python train.py --d_model=256 --n_head=4 --activation="relu" --norm_place="pre" --positions="learned" --tie_embeddings=false --parallel_block=false --lr_head=0.00507 --grad_clip=2.0 --decay_fraction=0.773 --seq_len=2048 --doc_mask=true
Each number is 50 + 12 x the weight over its row's rms, rounded and kept within 0 to 99. Layers, rows and columns count from 0. The size before them is the row's rms in percent of the matrix's.

# k: layer 5 attention key, 256x256, rms 0.0539, rows 66-127, columns 192-223
# q: layer 5 attention query, 256x256, rms 0.0558, rows 67-127, columns 192-223
# v: layer 5 attention value, 256x256, rms 0.0664, rows 64-102, columns 192-223
# o: layer 5 attention output (transposed), 256x256, rms 0.115, rows 64-101, columns 192-223
k66 118:66 55 70 58 35 54 42 40 54 61 57 61 42 54 36 28 50 63 39 62 25 70 47 41 45 59 49 60 36 48 61 90
q67 124:59 47 54 36 55 42 35 57 49 49 55 46 70 46 61 54 34 76 35 45 45 41 46 48 63 49 40 36 44 60 52 36
k67 121:39 42 55 69 40 37 42 47 34 52 56 52 77 59 25 62 48 24 48 43 53 48 53 62 64 43 48 43 26 52 45 55
q68 108:38 39 45 46 56 42 55 57 56 57 61 53 71 51 34 55 59 45 37 52 60 39 67 29 46 63 39 55 40 56 77 42
k68 106:52 40 47 46 52 78 49 36 27 25 42 51 44 56 42 40 45 23 61 52 38 71 45 55 57 42 40 46 48 76 49 70
q69 110:41 37 49 58 48 50 51 32 25 59 73 44 56 55 65 24 69 67 49 44 59 72 57 48 37 55 44 55 81 46 45 57
k69 113:73 72 43 33 57 47 71 64 71 71 45 63 38 58 59 55 85 47 29 42 62 58 64 60 22 27 72 50 63 63 37 47
q70 097:62 56 76 44 58 43 45 42 58 59 38 63 32 50 35 53 64 52 60 67 50 50 40 47 42 60 37 34 63 59 53 45
k70 100:57 53 59 63 64 41 33 44 53 43 45 48 58 49 70 49 41 72 38 55 58 58 39 41 65 64 39 58 56 48 52 27
q71 108:51 54 59 44 34 36 50 48 53 56 64 51 33 44 60 57 50 34 57 45 64 44 24 68 48 59 37 38 52 55 39 54
k71 115:51 40 16 44 49 44 62 57 51 51 60 51 21 49 33 49 54 64 62 67 50 44 68 36 60 41 59 57 59 50 39 36
q72 115:49 46 43 57 48 29 51 61 52 64 52 57 45 49 48 30 31 46 88 59 24 71 55 39 37 66 41 50 29 33 45 50
k72 110:58 46 51 53 65 43 46 83 52 59 60 68 59 38 63 33 45 56 51 56 35 49 47 54 53 28 56 46 38 40 37 45
q73 120:35 52 35 64 42 68 49 55 62 45 59 37 48 39 65 60 42 64 42 70 57 35 59 44 37 38 56 35 56 20 63 58
k73 115:51 55 34 49 38 54 57 45 67 56 41 55 58 48 44 55 52 41 51 53 44 67 45 51 35 62 58 49 52 52 57 39
q74 106:67 37 60 49 54 44 70 49 39 65 41 30 55 58 41 47 30 55 42 61 41 39 57 50 65 40 17 50 69 65 62 36
k74 104:49 49 37 74 47 55 48 27 36 38 50 33 54 61 57 46 62 25 50 28 49 46 48 59 43 43 56 59 37 54 60 52
q75 104:46 56 66 62 47 47 50 47 51 48 63 30 60 67 59 58 49 43 42 45 72 49 61 39 63 27 35 40 44 38 57 46
k75 108:51 49 42 55 50 50 35 72 51 54 50 54 43 42 45 54 47 64 39 51 40 56 81 44 55 61 71 69 43 56 51 65
q76 114:21 62 61 38 24 39 54 47 42 53 32 72 31 58 52 49 54 60 47 38 29 49 46 44 24 58 53 52 57 45 68 53
k76 111:51 59 70 42 56 48 41 49 73 56 43 69 75 61 57 71 53 71 63 59 49 49 61 34 40 56 49 53 27 43 59 39
q77 117:47 55 52 72 62 42 51 41 69 52 65 42 48 30 36 41 52 41 55 48 47 72 52 57 30 64 50 43 45 34 45 51
k77 109:69 48 56 66 72 54 54 49 45 59 72 36 43 49 52 53 17 54 62 48 53 66 37 53 72 56 54 28 63 79 50 41
q78 112:57 28 43 58 64 59 44 67 57 40 48 49 56 30 54 25 32 42 41 34 44 44 68 49 59 68 59 56 58 62 63 46
k78 111:62 57 68 40 36 37 41 36 39 37 54 48 34 35 76 20 50 25 62 30 56 41 34 34 72 50 72 48 50 33 67 39
q79 123:55 49 44 48 62 62 40 51 68 55 51 64 63 51 56 43 47 61 45 61 58 54 63 37 40 50 43 55 48 26 37 49
k79 118:43 52 38 57 36 48 59 53 45 19 47 51 52 47 67 60 58 67 42 57 48 36 43 51 61 11 35 59 44 46 58 39
q80 121:67 62 60 43 48 76 73 42 39 35 46 34 47 85 57 60 43 48 57 49 55 58 56 60 66 49 63 38 48 35 57 46
k80 114:50 26 42 46 43 54 53 58 58 66 71 59 27 42 50 50 51 49 54 59 72 70 43 78 55 53 56 36 50 49 49 68
q81 111:30 56 50 44 55 58 41 75 51 61 38 38 32 49 54 72 46 55 52 56 39 47 55 58 37 61 84 45 58 46 24 53
k81 116:40 30 47 65 74 45 34 49 44 51 64 41 77 62 62 49 24 58 42 64 47 60 46 54 67 74 42 62 50 50 56 31
q82 128:55 49 36 38 63 42 70 46 53 64 47 52 39 44 51 58 40 50 45 55 54 65 71 38 39 64 38 25 45 53 59 49
k82 124:42 34 33 47 60 50 72 39 67 45 33 54 51 57 40 64 60 42 32 51 55 54 45 50 74 56 79 43 61 45 61 52
q83 128:75 43 46 38 49 37 48 40 67 48 33 68 58 55 35 65 63 51 43 57 58 49 40 58 44 54 67 53 56 69 53 43
k83 119:37 39 59 37 54 47 50 71 46 49 53 37 64 49 39 71 54 52 44 31 49 27 33 46 45 44 42 58 58 43 74 27
q84 125:49 68 58 41 51 38 48 20 33 24 69 50 37 51 58 67 62 56 40 64 46 62 47 53 59 45 50 45 40 53 35 51
k84 122:56 59 70 31 42 55 61 59 58 40 45 43 40 45 47 55 48 38 38 41 48 67 51 62 50 51 41 35 39 89 22 79
q85 115:59 32 42 35 74 35 61 48 41 61 58 53 39 27 57 52 56 43 62 51 52 40 58 81 40 56 57 60 43 42 46 57
k85 110:58 75 33 42 61 53 67 61 55 53 54 51 41 51 54 40 66 35 38 49 52 51 61 52 49 50 61 33 49 61 44 34
q86 115:28 36 56 45 48 49 55 54 24 45 52 33 54 38 46 42 47 38 73 61 61 61 63 29 35 45 61 32 54 56 57 35
k86 113:65 75 36 57 51 59 42 41 52 44 17 26 68 58 40 48 47 38 40 58 44 55 44 42 44 48 46 50 59 35 65 56
q87 114:54 75 64 33 38 41 42 58 57 54 44 52 26 39 35 49 62 50 40 46 46 69 63 68 43 70 59 55 42 41 40 51
k87 106:49 61 52 47 63 39 77 58 63 45 49 49 63 54 63 51 55 62 72 56 47 71 47 55 46 46 37 50 35 55 30 42
q88 129:39 38 44 50 48 66 63 78 47 33 41 61 54 32 37 43 38 44 63 44 46 46 44 29 54 69 67 45 47 60 66 51
k88 124:51 34 53 73 54 63 53 62 48 28 28 67 39 07 49 36 60 23 76 51 51 42 43 51 46 55 45 32 58 44 47 43
q89 118:54 46 61 38 57 46 47 49 51 65 40 61 46 62 43 50 34 44 67 36 47 62 45 60 50 62 34 60 41 51 41 38
k89 117:43 50 67 47 65 44 61 62 59 31 46 45 60 68 42 44 56 42 35 20 53 52 50 55 33 40 44 47 40 44 63 30
q90 111:53 59 48 43 41 59 73 61 55 59 21 55 39 42 51 54 53 49 44 32 43 50 50 44 62 55 46 42 70 34 48 50
k90 111:13 59 50 54 48 35 38 45 65 52 48 80 68 45 51 75 57 54 61 44 54 48 45 44 47 42 37 51 30 59 52 44
q91 118:51 31 54 44 35 44 65 59 61 61 53 48 22 51 32 33 49 35 69 65 47 49 57 28 30 61 46 35 52 53 66 52
k91 120:58 66 50 39 73 70 55 40 39 61 65 74 46 46 66 45 66 53 64 54 54 53 63 47 36 44 49 43 33 50 69 44
q92 119:55 32 34 53 36 75 43 57 54 45 56 44 36 31 45 48 28 60 53 34 50 39 27 44 56 79 77 30 54 64 47 60
k92 120:53 16 62 44 60 59 62 39 24 32 32 62 66 34 65 52 46 47 36 61 58 60 36 33 65 33 31 40 64 44 58 42
q93 119:53 70 25 65 51 45 66 72 64 38 60 51 73 50 36 57 52 49 69 45 40 70 63 76 28 46 59 35 52 45 41 58
k93 112:59 64 42 55 48 47 45 52 44 77 43 62 44 16 41 39 35 45 67 62 52 46 50 45 51 92 51 40 60 34 37 62
q94 123:53 40 31 61 56 37 58 64 54 48 40 47 60 41 38 45 43 67 51 49 27 21 49 33 57 27 42 87 49 38 37 50
k94 121:61 43 63 48 44 59 41 42 37 64 51 53 40 75 49 48 44 40 60 43 39 64 67 50 41 36 10 50 53 64 47 71
q95 126:39 59 68 70 46 41 44 63 46 40 48 28 51 39 49 64 30 53 19 44 45 56 43 36 49 43 40 49 65 54 75 74
k95 121:62 74 54 66 38 41 42 31 62 49 45 68 56 42 36 51 39 47 78 49 36 44 21 54 42 51 42 60 48 27 58 71
q96 113:41 47 44 42 30 52 53 36 60 52 55 35 58 57 62 37 55 49 37 26 53 59 66 52 40 67 87 30 36 40 55 48
k96 116:33 32 59 49 30 52 49 61 67 42 79 43 68 45 79 45 19 49 39 40 50 38 32 58 50 45 76 60 57 32 53 44
q97 112:50 48 52 71 44 45 41 51 40 62 71 57 55 76 52 41 42 52 47 34 60 18 47 52 56 80 43 48 42 55 52 49
k97 110:42 76 53 59 51 56 34 42 37 70 52 38 34 56 30 43 55 46 41 45 69 52 62 50 44 59 56 67 34 61 35 39
q98 115:32 47 25 41 63 38 27 48 58 50 61 35 46 47 56 53 39 47 50 55 53 45 46 76 27 66 34 59 34 34 67 41
k98 109:69 40 33 62 36 66 54 65 40 50 25 57 62 58 29 35 23 39 53 41 56 58 59 47 46 55 56 35 50 51 62 72
q99 121:67 41 56 48 70 36 55 52 42 47 45 41 64 59 35 49 39 59 45 63 55 39 51 44 51 43 51 34 52 43 58 58
k99 115:41 50 34 65 50 54 38 33 39 53 38 61 63 30 54 45 32 20 59 42 42 49 43 58 57 60 68 74 69 41 38 50
q100 122:62 42 38 36 61 45 73 57 49 64 54 61 52 58 29 39 59 57 49 54 62 58 45 59 63 48 51 45 49 57 46 50
k100 112:60 45 67 65 45 54 47 52 39 63 43 45 61 47 50 42 58 47 26 60 74 54 41 66 56 32 44 42 45 60 51 51
q101 112:53 59 70 47 48 52 45 53 30 27 57 61 49 51 49 48 57 62 48 63 50 41 58 58 42 27 31 33 49 29 59 43
k101 111:76 76 55 77 49 63 51 50 58 61 35 77 49 42 50 30 52 62 58 66 44 30 55 42 58 61 44 51 38 80 53 34
q102 121:56 46 32 48 31 47 59 57 46 65 63 56 65 44 38 51 49 65 49 21 51 51 50 59 54 56 41 52 64 82 45 43
k102 111:30 40 57 48 48 67 73 62 50 59 44 55 59 45 72 61 62 42 50 50 48 43 55 55 68 44 38 42 66 74 40 26
q103 120:56 28 30 41 65 45 46 33 27 21 49 52 43 36 51 28 52 39 55 47 34 30 33 46 36 46 55 34 47 45 69 64
k103 114:72 47 35 32 32 64 59 29 55 63 37 76 48 60 47 36 55 43 67 41 45 45 59 48 60 35 74 52 37 50 79 54
q104 114:56 35 44 46 59 52 56 63 42 56 52 59 35 50 48 69 63 62 44 48 48 44 37 42 44 57 53 57 47 62 47 47
k104 111:77 62 51 45 53 37 44 35 16 38 71 57 61 54 46 52 58 41 42 64 35 54 64 64 52 47 54 49 59 43 44 40
q105 117:38 49 56 57 47 54 73 51 56 65 75 40 59 42 54 44 64 41 43 38 40 19 36 39 56 61 55 48 47 43 64 54
k105 106:31 61 68 52 58 46 48 44 44 60 57 39 08 42 62 48 46 68 48 61 72 45 46 46 63 46 50 37 67 51 43 47
q106 116:59 50 20 43 53 48 73 60 54 54 31 44 53 52 63 47 42 38 57 44 43 42 45 42 55 48 55 68 49 31 46 66
k106 114:59 62 61 47 59 60 31 57 29 44 39 45 57 34 45 40 27 60 42 56 29 32 46 28 60 27 55 48 58 23 73 58
q107 117:39 38 58 45 58 48 57 44 37 36 71 47 40 60 52 46 39 49 81 64 55 45 56 55 72 32 33 69 63 29 64 55
k107 110:57 57 36 64 61 62 39 53 44 30 43 62 64 55 55 54 66 48 55 68 33 69 82 43 60 37 50 31 45 56 41 52
q108 100:35 51 61 49 42 56 41 43 52 59 48 48 53 44 56 55 36 53 34 59 61 47 32 56 57 57 36 30 58 43 48 20
k108 103:44 58 68 51 48 42 55 43 67 31 35 54 56 44 41 61 36 54 32 39 43 42 52 63 20 43 39 38 45 56 40 42
q109 124:52 53 38 51 49 46 71 59 54 53 47 40 56 45 47 50 36 51 09 51 44 43 71 50 39 53 52 63 53 32 59 51
k109 121:54 61 54 64 34 46 43 58 52 40 26 45 40 47 53 57 32 61 28 79 49 38 45 58 56 49 40 57 32 64 51 83
q110 132:34 60 42 53 61 32 44 47 41 33 54 54 57 52 48 27 66 73 66 51 48 52 57 31 52 47 44 64 44 33 48 42
k110 123:72 71 62 57 68 59 43 67 48 47 64 82 41 27 47 50 60 52 55 56 50 38 66 55 54 45 49 40 16 56 35 55
q111 122:29 40 62 49 45 42 56 64 43 65 68 60 60 43 52 55 31 73 47 43 58 67 58 44 25 51 48 35 35 56 50 57
k111 110:62 69 39 84 48 34 61 38 75 51 38 48 60 28 60 49 46 60 49 68 42 62 41 30 67 36 43 26 59 42 54 66
q112 120:37 35 55 60 66 44 53 68 45 46 78 42 22 55 54 54 48 24 49 47 56 47 57 61 77 58 48 44 38 48 43 53
k112 114:35 55 47 51 49 61 78 49 52 59 61 30 44 60 51 42 33 36 48 61 58 43 42 49 50 58 54 63 63 69 45 66
q113 114:48 48 43 44 73 64 53 45 64 27 47 43 59 51 55 55 37 48 47 59 32 63 52 43 51 52 55 49 59 48 67 64
k113 119:59 58 64 58 54 62 45 55 58 46 15 62 62 53 41 29 46 46 56 40 49 34 44 54 24 53 81 65 58 52 58 51
q114 118:66 63 57 46 29 28 44 57 57 46 53 62 58 51 29 68 58 56 58 61 60 50 38 50 58 24 43 52 45 28 36 56
k114 108:44 67 52 62 61 42 63 71 41 53 59 40 49 53 44 48 59 61 38 40 62 37 32 44 66 32 26 47 29 50 50 43
q115 117:31 42 50 71 47 33 41 42 43 54 83 28 43 48 62 54 38 54 38 47 47 53 60 37 46 36 52 50 46 46 49 60
k115 115:69 51 45 40 44 63 58 42 43 77 71 52 27 56 47 40 31 33 44 69 56 47 52 51 59 52 82 47 41 56 26 53
q116 110:58 62 58 49 37 41 66 39 52 50 51 35 34 44 49 50 34 72 72 42 38 52 40 47 69 27 68 53 67 53 47 25
k116 111:52 30 64 49 72 44 33 53 40 57 54 17 73 61 64 63 61 40 28 31 53 40 45 52 46 39 46 63 66 58 43 39
q117 124:56 44 42 46 62 60 49 66 37 39 48 40 57 46 53 34 44 47 72 47 54 61 45 62 70 50 57 45 40 47 45 53
k117 122:47 54 46 63 40 38 46 54 53 43 37 35 85 37 52 47 45 36 62 37 55 48 44 55 47 42 28 46 44 38 56 46
q118 116:41 32 72 64 51 51 38 73 46 53 36 29 41 47 60 54 49 72 34 32 49 73 61 33 48 65 72 58 41 55 44 57
k118 110:77 52 57 80 38 36 67 51 47 50 28 65 62 49 67 41 53 38 63 40 47 42 58 73 39 56 43 65 44 59 56 47
q119 106:52 35 59 36 59 62 58 62 57 37 35 45 66 33 27 56 46 36 41 47 61 44 42 36 58 44 51 55 51 46 40 56
k119 105:44 45 61 57 57 69 33 44 43 44 38 24 78 63 49 58 48 30 74 61 63 64 47 61 57 64 41 55 37 44 54 55
q120 118:59 55 65 55 43 57 43 46 47 40 38 60 49 62 48 46 31 50 54 65 48 34 52 73 53 51 52 50 57 64 66 44
k120 121:46 39 43 65 32 48 71 56 52 76 48 40 23 46 35 60 50 51 44 50 30 50 42 32 46 57 47 42 53 77 57 51
q121 115:51 43 30 49 59 46 57 28 50 52 62 27 61 56 37 47 65 37 56 63 35 54 63 66 41 33 55 32 35 43 34 47
k121 113:55 39 21 43 37 70 45 28 38 61 50 43 39 71 48 32 39 43 51 70 30 47 64 48 52 71 74 51 30 69 37 41
q122 122:63 56 38 51 87 50 60 47 52 62 45 61 39 43 40 60 54 40 72 41 41 59 37 50 30 50 60 53 62 39 38 56
k122 122:46 65 59 37 65 51 43 44 42 52 58 30 65 57 43 44 51 58 52 58 43 77 71 48 50 60 57 51 75 33 67 36
q123 116:58 46 64 57 55 48 52 62 53 58 48 61 30 48 48 57 65 41 58 65 27 50 51 42 74 45 39 36 64 59 51 31
k123 117:44 30 61 46 36 52 60 43 37 25 63 46 35 45 57 57 62 25 52 68 36 58 54 30 33 43 31 50 42 41 49 44
q124 115:63 44 48 33 41 55 48 28 59 40 39 56 52 42 42 48 34 49 31 67 71 66 53 32 56 51 49 64 41 58 46 44
k124 111:24 53 65 29 66 53 49 62 34 28 43 27 78 60 54 50 73 52 38 42 56 44 50 57 52 40 41 51 52 44 61 45
q125 125:51 54 43 33 54 61 44 41 47 56 33 64 42 51 45 50 62 38 60 60 54 33 36 52 76 64 39 36 49 63 78 51
k125 118:28 38 48 29 38 39 58 32 39 25 27 58 48 51 46 75 64 56 69 32 55 39 41 59 64 43 43 55 53 50 80 47
q126 118:51 57 49 61 43 21 59 27 45 33 36 46 43 31 48 51 27 51 50 22 29 69 56 56 52 64 49 55 65 48 56 66
k126 120:42 56 53 51 67 49 54 56 69 61 41 56 44 45 48 45 43 55 46 60 34 34 50 40 63 39 61 44 53 50 53 51
q127 117:47 51 50 65 44 34 52 39 59 53 53 55 69 72 78 52 40 45 51 50 43 34 37 65 62 64 41 76 42 56 46 57
k127 120:45 59 58 43 59 32 47 65 49 28 81 40 31 29 66 48 43 61 45 31 34 49 47 64 56 54 54 42 59 33 43 31
v64 102:63 71 36 43 48 34 48 52 28 50 55 50 47 67 69 55 56 44 39 54 61 20 47 61 44 63 38 46 40 69 53 60
o64 102:43 46 60 58 44 76 70 38 67 62 47 49 50 31 36 44 50 60 63 52 42 71 61 45 49 33 72 46 59 40 48 45
v65 096:53 46 55 64 52 47 45 50 57 35 71 45 63 31 29 35 54 46 46 47 44 54 40 50 24 48 48 56 34 51 29 52
o65 102:40 59 55 50 43 67 60 40 37 52 50 70 39 70 68 69 62 60 74 59 61 43 48 45 59 58 53 50 62 63 67 46
v66 100:57 63 49 47 39 54 33 54 40 43 55 56 60 33 50 66 55 49 53 34 48 35 23 55 45 47 47 57 68 52 55 15
o66 099:53 36 64 53 46 48 58 51 64 68 49 54 47 55 56 50 51 50 37 63 47 60 61 35 58 62 55 51 48 48 34 63
v67 091:43 41 58 69 31 24 53 62 33 67 60 42 52 72 44 42 51 46 37 30 73 50 55 70 51 55 63 45 56 53 21 49
o67 089:62 51 47 27 57 75 68 21 54 39 44 58 48 47 34 49 58 46 59 65 49 38 40 59 37 44 57 47 66 55 57 56
v68 107:36 27 45 45 36 43 69 63 34 33 38 44 57 58 31 26 58 46 58 42 70 32 52 52 64 65 59 64 50 61 43 63
o68 110:59 67 55 55 59 51 41 36 64 67 45 63 37 26 55 79 59 66 37 60 41 58 74 52 46 36 66 46 58 54 61 50
v69 088:46 32 36 63 27 21 46 51 41 49 62 48 62 48 58 38 61 40 50 36 59 42 50 63 64 74 55 74 48 58 29 52
o69 088:47 53 69 60 40 72 47 52 52 67 40 58 51 35 27 45 30 61 49 53 61 56 69 41 57 57 32 24 55 61 78 46
v70 100:56 37 59 72 61 35 72 48 45 35 56 36 48 29 34 48 41 31 35 57 56 48 46 13 49 38 35 47 55 62 51 56
o70 106:54 48 38 47 41 61 48 68 29 31 57 46 61 56 59 42 55 48 54 62 49 50 56 76 44 53 85 33 54 50 46 56
v71 082:56 54 53 48 65 45 25 32 59 71 33 46 46 57 51 60 44 41 68 55 50 51 78 58 70 46 60 46 28 38 54 48
o71 073:36 42 44 35 49 57 58 53 47 23 61 45 52 47 46 50 51 57 49 61 34 72 25 47 38 54 21 65 65 48 47 42
v72 112:41 58 42 51 59 66 38 48 51 56 56 78 58 46 58 61 49 57 64 48 47 53 59 64 55 74 62 42 44 43 36 43
o72 116:55 44 66 67 34 24 53 39 38 54 47 56 40 44 42 44 60 50 52 43 48 23 45 47 41 53 49 41 46 56 42 59
v73 103:54 54 50 52 52 55 57 76 59 48 53 49 34 69 21 58 46 50 68 46 40 39 58 52 63 83 44 42 30 60 41 43
o73 114:42 44 45 55 32 48 47 21 41 44 33 62 59 16 64 52 48 52 51 48 62 69 53 57 35 42 56 59 67 70 28 50
v74 097:64 47 43 31 57 56 54 38 39 54 29 52 36 70 49 36 77 57 50 48 51 62 35 36 66 38 54 38 61 43 45 33
o74 095:35 53 50 36 42 50 47 71 62 50 60 41 68 33 70 61 36 33 39 58 51 49 55 40 51 50 46 56 42 58 59 62
v75 096:33 70 46 72 57 64 62 37 52 59 52 73 44 51 56 43 39 62 34 48 53 41 49 66 53 60 45 54 61 60 64 58
o75 091:69 30 42 48 59 37 38 44 61 57 55 33 70 55 43 55 51 33 73 51 48 68 46 48 55 26 38 62 37 30 51 55
v76 109:66 47 45 45 33 47 55 53 48 62 63 43 38 61 56 40 60 37 57 50 55 59 67 59 45 48 42 58 41 66 43 58
o76 106:34 51 45 47 51 57 60 54 54 42 37 35 58 38 47 70 53 56 43 43 59 43 45 31 55 47 65 54 55 42 75 43
v77 106:68 60 55 57 37 44 49 42 30 58 47 34 58 63 40 51 46 47 39 36 44 66 50 61 49 47 67 47 34 70 65 36
o77 102:28 24 45 38 57 54 48 53 71 38 35 42 40 27 41 38 58 65 75 67 57 34 52 40 42 53 58 48 51 52 65 49
v78 091:57 46 59 50 49 52 44 65 56 75 35 40 48 49 27 77 39 46 49 68 42 55 52 18 52 52 35 50 43 56 45 63
o78 094:40 22 43 50 48 47 60 53 59 39 60 41 51 57 57 20 39 59 49 45 62 64 58 72 60 50 61 56 54 55 46 49
v79 101:44 45 44 45 45 57 46 65 46 64 59 35 55 40 24 60 51 30 42 37 40 61 45 42 61 65 43 36 63 36 40 58
o79 108:39 62 73 60 60 68 42 43 36 55 69 71 45 67 68 46 42 81 69 56 62 42 45 58 36 46 31 70 52 44 72 51
v80 105:55 37 63 44 33 54 56 61 31 55 64 40 77 62 49 41 60 73 32 39 66 31 34 58 51 49 57 49 56 53 47 54
o80 104:67 49 48 54 57 60 59 55 63 36 37 56 30 26 44 50 43 47 35 59 56 55 42 60 42 47 68 47 47 49 65 53
v81 099:77 50 47 58 51 54 54 43 28 28 41 53 40 68 66 60 33 49 23 58 32 38 29 51 52 47 43 63 47 45 63 46
o81 092:29 48 56 36 54 53 61 64 65 47 66 49 56 38 32 39 59 28 52 58 68 70 49 38 38 51 52 63 44 60 48 54
v82 099:32 32 60 49 56 38 38 43 72 42 55 48 40 52 58 43 68 57 54 51 68 76 52 53 50 30 50 55 50 40 35 44
o82 100:70 65 30 45 49 37 51 57 49 49 41 46 51 58 40 56 45 55 53 77 36 27 68 54 63 62 63 41 44 69 56 62
v83 096:58 45 37 39 57 45 58 68 67 70 58 51 36 44 28 54 42 51 75 61 56 65 51 34 50 53 65 31 34 47 28 68
o83 094:54 44 52 43 27 52 68 52 41 24 52 68 53 38 55 44 63 49 32 26 54 46 63 46 46 72 57 50 43 68 58 49
v84 096:32 49 54 36 69 53 55 32 55 46 35 40 68 45 25 53 49 52 59 50 63 55 31 37 53 37 33 72 61 51 42 32
o84 100:78 38 48 48 66 53 57 78 32 67 54 29 59 56 76 35 60 41 33 47 41 45 56 49 34 61 63 27 44 55 48 48
v85 103:67 31 61 58 51 46 56 36 50 31 66 29 57 74 32 40 48 55 63 57 57 45 44 77 59 26 49 46 24 49 37 49
o85 104:32 51 51 37 43 58 50 40 35 54 57 79 43 45 60 38 65 39 44 46 57 51 39 52 29 70 58 42 71 70 66 44
v86 093:42 52 50 36 38 45 59 58 50 45 36 47 57 55 56 53 65 41 49 49 30 69 56 37 47 60 55 73 62 34 26 57
o86 089:49 55 59 66 43 52 57 28 64 45 44 35 41 47 47 50 40 36 57 57 55 25 60 61 45 42 54 37 43 67 58 25
v87 090:53 28 49 40 73 36 59 52 53 45 40 47 50 50 63 58 37 40 47 51 49 39 64 38 59 37 49 65 46 40 56 38
o87 084:51 70 60 57 44 68 65 71 37 43 56 56 36 56 41 54 57 45 43 52 50 45 48 66 47 56 52 32 54 53 58 63
v88 101:43 36 49 62 55 37 48 61 54 76 59 47 60 57 55 59 53 52 43 60 50 65 45 69 44 47 68 54 57 33 42 43
o88 107:61 32 57 31 38 58 49 60 53 39 39 35 50 55 47 56 55 37 29 41 61 47 43 42 54 68 49 22 41 69 49 61
v89 093:62 53 50 62 35 62 57 49 61 33 47 40 45 62 33 59 47 73 43 60 53 70 59 45 58 52 45 54 70 59 44 59
o89 090:49 42 62 17 52 49 44 42 51 54 43 67 42 46 73 45 61 16 45 51 53 39 52 66 49 54 53 48 36 54 19 52
v90 101:66 41 57 43 45 35 64 54 33 49 38 49 55 50 56 42 57 40 59 29 63 30 14 40 52 34 52 55 36 58 48 45
o90 103:36 54 48 32 67 54 53 54 77 55 54 42 46 24 47 52 57 45 36 68 41 52 75 55 40 50 63 41 45 47 43 47
v91 088:61 52 55 44 27 51 36 50 34 42 42 57 50 44 44 65 57 66 49 66 55 78 62 47 36 47 36 60 77 71 31 50
o91 088:40 45 55 56 67 65 64 51 53 57 30 39 46 54 41 40 47 44 48 49 33 52 46 64 71 60 65 36 27 50 48 46
v92 093:51 62 60 46 33 41 45 39 56 66 57 46 34 47 50 64 40 51 57 37 73 86 60 53 47 60 78 48 60 51 58 51
o92 089:57 47 38 36 74 61 73 58 47 54 22 61 54 36 38 55 64 62 52 61 30 36 56 47 57 37 32 56 40 48 46 63
v93 108:45 31 53 55 44 35 49 46 40 43 57 52 63 60 50 48 47 27 51 53 83 26 22 76 65 47 37 54 53 71 46 37
o93 110:66 69 61 44 53 66 51 61 45 50 48 55 51 47 44 45 32 65 33 55 55 64 51 38 36 44 52 40 53 43 70 56
v94 096:43 50 69 47 52 28 58 49 41 75 65 51 50 52 36 46 52 28 39 68 60 50 68 41 52 50 45 48 43 28 22 53
o94 096:48 70 29 61 55 53 52 40 51 34 51 70 36 39 70 51 38 49 34 42 45 66 30 69 70 49 66 46 60 68 66 64
v95 098:50 44 47 33 59 57 19 58 31 32 51 46 40 58 51 40 51 56 64 47 46 56 34 49 60 54 60 52 52 59 54 39
o95 098:41 58 69 63 52 37 47 57 64 68 35 46 44 36 64 67 49 44 33 51 62 45 57 51 45 59 31 52 45 53 62 43
v96 097:55 38 35 55 37 39 54 32 26 57 55 42 51 38 54 37 61 56 48 56 47 44 69 50 29 55 68 42 41 35 31 47
o96 094:34 50 68 44 62 50 57 27 57 53 48 75 32 47 69 70 51 53 38 55 47 30 29 75 45 65 43 60 66 59 61 56
v97 092:53 57 65 66 62 58 90 66 44 52 46 65 47 16 44 65 45 37 64 42 63 34 63 60 45 69 46 45 68 55 37 73
o97 086:66 19 41 53 33 51 43 15 55 45 52 34 75 54 50 23 39 61 61 50 38 75 46 56 35 35 42 48 28 41 45 28
v98 102:49 52 35 47 44 58 35 32 41 35 43 65 44 49 61 45 37 46 50 59 33 61 57 47 38 38 63 38 33 59 44 39
o98 111:40 58 56 60 42 47 51 75 53 55 54 66 33 43 48 70 66 58 35 34 60 40 58 49 65 59 65 53 53 55 43 72
v99 097:70 47 43 55 47 39 34 55 48 40 59 62 56 57 53 39 36 55 53 65 45 42 51 41 43 37 54 51 46 51 55 35
o99 094:39 66 49 40 46 61 65 45 51 38 45 46 46 41 45 78 53 35 30 45 67 62 40 50 61 62 38 54 62 58 36 47
v100 102:56 25 57 51 33 60 65 71 27 30 69 42 62 69 45 44 48 57 46 32 53 70 43 42 62 40 65 60 56 50 38 39
o100 104:44 55 55 36 63 62 40 47 66 53 25 57 44 29 50 50 45 45 46 82 61 42 46 60 35 54 40 53 34 61 83 47
v101 101:62 28 52 34 62 46 60 76 45 38 35 43 50 47 43 56 63 50 55 55 50 62 70 43 48 52 24 51 52 51 22 82
o101 101:63 52 35 67 49 71 59 36 63 62 43 43 68 54 51 32 52 62 27 45 48 44 38 49 38 44 59 38 41 53 57 31
v102 099:37 44 48 74 45 52 41 44 43 38 62 57 58 41 34 45 34 52 30 46 58 66 60 56 58 39 63 49 43 46 56 51